config.yaml
vocab_size: 7680
positions: "rope"
attn_scale: 0.177
tie_embeddings: false
init_std_o: 0.0
init_std_up: 0.0518
lr: 0.00603
beta2: 0.95
warmup_steps: 200
decay_shape: "linear"
steps: 6244
dataset: "wikipedia_en"
Each number is 500 + 40 x the weight over its row's rms, rounded and kept within 0 to 999. Layers, rows and columns count from 0. Numbers have three digits each. The size before them is the row's rms in percent of the matrix's.

# up: layer 10 MLP up, 128x64, rms 0.173, rows 114-127, columns 0-63
# down: layer 10 MLP down (transposed), 128x64, rms 0.162, rows 114-127, columns 0-63
# gate: layer 10 MLP gate, 128x64, rms 0.182, rows 115-127, columns 0-63
up114 098:563484490543550551512459543480546480517481461487513505616533426526505507463510500470502498489469483531528506502528544520448502542513431540470423514595447548506403479475486494431533490493460548
down114 106:438517518476495526507452523473444494555501498462510497497505492460508550518431482440472561473571477485518468507547460524482544552574554378526457513500473489533477487490474479582424492428507451
gate115 091:475558477478483495546513422541507535504494499544467462439490520505525490460462491488447559469591553440490493572477499539375429498474477557516543418527489521477526459522463481546476484520498510
up115 095:481546554532514464489490521427539442529467558486520467467505505485518531514495551561519498537449499551426448492506478412579560485494482549493504525495444491572440595485452537429521508497506487
down115 103:512525505555455473478489521539475572411495523376522526524540521515536457528468452477461492473507524433496500486497542481491509570501543424543474479519457525468554453484550566511539566461500553
gate116 101:521503584574530515540499506533429518511540513467538533545504531509487476463502535508535552456539589462462511550575453436495564501452510559481498451545458486437461543501517554475465519538550459
up116 106:456499551406446480499491469469472509531508503572468486521518565473491488500481535404549461459528450484451521481428456530490464528453551516545464593472527519470531477481476582534546486483465453
down116 104:528509546558526515510511483508455551480495513465500509532555550547470451400499525475543503436428522457528492534646495452527532463444462503425545506496473488485496531516492493494468499502581512
gate117 100:491502445535523498538459539556477547499476482475556504510527520523464560541584500543420520484502573468453526468548421567457527501517558420528497554486492498484454466438533497542507414512508490
up117 106:499484530568439508474519512528496486485535454485445553512493454466486478432476432498544548472509463545540501492510523486540407478452467591471407451512496497468467592502434513514452522553493471
down117 092:435467456490512497412476454528520467585552511489566422518469499527491520550503527465502511514548457527433474517476527518433509540501491504531502493525500524543458484567544514420596495487502587
gate118 101:483514538534576533482439494460520465469492430551456476489452520459459461505502498530517478470520506508503498448569486414475487516512495380447523482598519489510485469435526449469489546467574487
up118 104:476457467507524543484470507475479478538522484479419544525513510527468519411491441463513431497465531570494514501471508490489491557573444567427402437466425549517489531496496511505487496426532476
down118 099:471514656482532518530461464499456480485497442448516455485494578516515483499516470507437545478416527499473530545536537517480515494522505561497455557487476516508522543458484533470472467476571419
gate119 101:561495529516461478500555436447555529518462427576505522541526522483457505469562448497444496512429468489442576527490514504562469542498515511535481470497525498466528477537453508562487377503520510
up119 102:442529466488510520466522570451524532453548516477520500507457469512506540562545545569494432551564489518463509480615479555482498473492512442471484493441421434485547498478554540544521449497517510
down119 108:449419513440559477513467442496486523489479431526491539515485438464477482469432511495542525493495463494486544526535407509465469485571488471539493536592526542496525524504539530457515524416510411
gate120 100:491511467519569503516482548445498531444582541544555509529539516494520453500505487551467579492484521459445521517516468509571522562625557512555502514512517494533491456531464541444500506441447467
up120 100:498555559481488492430442423475531525440519515546579526544503465514560484504475516555516495440558519500468521477502445518498443490468443497472575509510508480533523463483535508398584539511548531
down120 104:536520544525544504435429530469517491567411504488461456457544486513516518534474476460490495475469489585468518495548498473423496428464378433480559521463486511497530493549473489437513498490500512
gate121 105:504448442525555530519464456471520460524505499515591491554569518516462521469501440453568529439482418448485512450512476578537460477504485483494528475491403545510452545482465533540483517522514562
up121 101:520529497520526487459404450456535539493446456492574537417541504513504556541453503490522530489503527480497472532492501370494416495459444502472527566502520541466474503514454459485519517462437522
down121 102:504576490553425497416542478515479441454527507456439521573543523504462480510481582559548471464448535456483535541539505518487508552501585461452520494463526554521499485474554460523526536542518491
gate122 090:475459438531487473520528498548536504514462481520471440532435462417520536399455479537498596504515467505562445470515456479523532548470476460398533498536517466569466490490525489464498499516553507
up122 093:507463530451511523521554563463483509537487551490522549439538521508424476573522509496548453465445505442483504520469510503488503558459419578538575560439435544442485463488508473514544502505458470
down122 091:549468487445500490533550519540491499522490476496460518482572540414475493520499433514556438495527529437543537503503533502541491550475515560504571453515407539519485423519553452491559484447557463
gate123 104:508498522519467493479486532482640556512592511486525475567493497527451494557504459462458480475553510507456458501538462519461474496455411448507506499491455494390522478549498559521527484474489511
up123 109:563475542430470515505416443506485567541574532496522579477485471522486486474571411497520512562510508447451479538448433518550501498570488518535490538486553538478530506521515525510458479541521452
down123 099:486549497524534534461504512501537492535513508442424438551545627497508518518491558527471543444527526550546557507478481567466447473426462496495480429464505479551484549499418496490498506490544509
gate124 093:469522472535532499528514510454576503460532502456397579475578452478454501524554448492508515459545541442470534551453549518519499606528483498522488461490528486531473571424467515528480506507505495
up124 093:456510457508500471519496510528585508403451507509470476549491492573564497470499510532479488546540513517452482473455523456596538532514466404536509451529554491481457560471535503494475445555474562
down124 101:507492530523574484534483501504423542419526504490377488528507502494514523550553397534495507501567494515516494588465520457480446532494520482504587492490488512504494480493494532544471500478503398
gate125 094:510565498510491481481402520533548553544518448531520471471552484488413479478505431458537559564491546460500519461478532510474526503532460549474511532513487601442445571505558479536499504478451480
up125 100:413551562491442501473595465546497485463427481496503448561546515461545514495546511514519530465533511463514506591524531561451512497549481456534476449487533470538501477520534491517594472560499489
down125 102:506487551455470414533472509491541452505547491601537540453508497513462521542524516438456596524575482569537520532498516467503455479521469483495538519475463503440495470553453464438444496525469552
gate126 096:497493478541561470510507534551521497467502491545503490528487468497438510454560524523521475550569533534465593462567555495437517512489477475475546460559468521474426545437556534431525479512462419
up126 092:507558424528479572465508464499491478497467493522533521475490510550557458472497468505448538471519504517564494518464461533556515525558522527571564578490493497492503461479402459604476493573460470
down126 103:517479434502438488535507526530484569509597558474533477440494531482487525517473509484467424507549492518478551450455474517460487581501493551465490565536518458519429506538432419451483551503542524
gate127 103:546518490503520499450495448487515580558510453526527458501472528562466498473513452497516514553459499529548484486547562482529440539610503502585514472535460447412539523535490497491431537477486562
up127 105:505519472479438486520428421529488505480470512554500547531530495474504485430539501484509511540581481448456571496519501533491482577469498450438506509453521533605493468478498459573540472475486589
down127 109:421479507434551483519508565499607499451497494508509529474484484416459466505419468550517499530443497568469399486554516499493545486481494523533507527501453479511571517498526595500497508503468487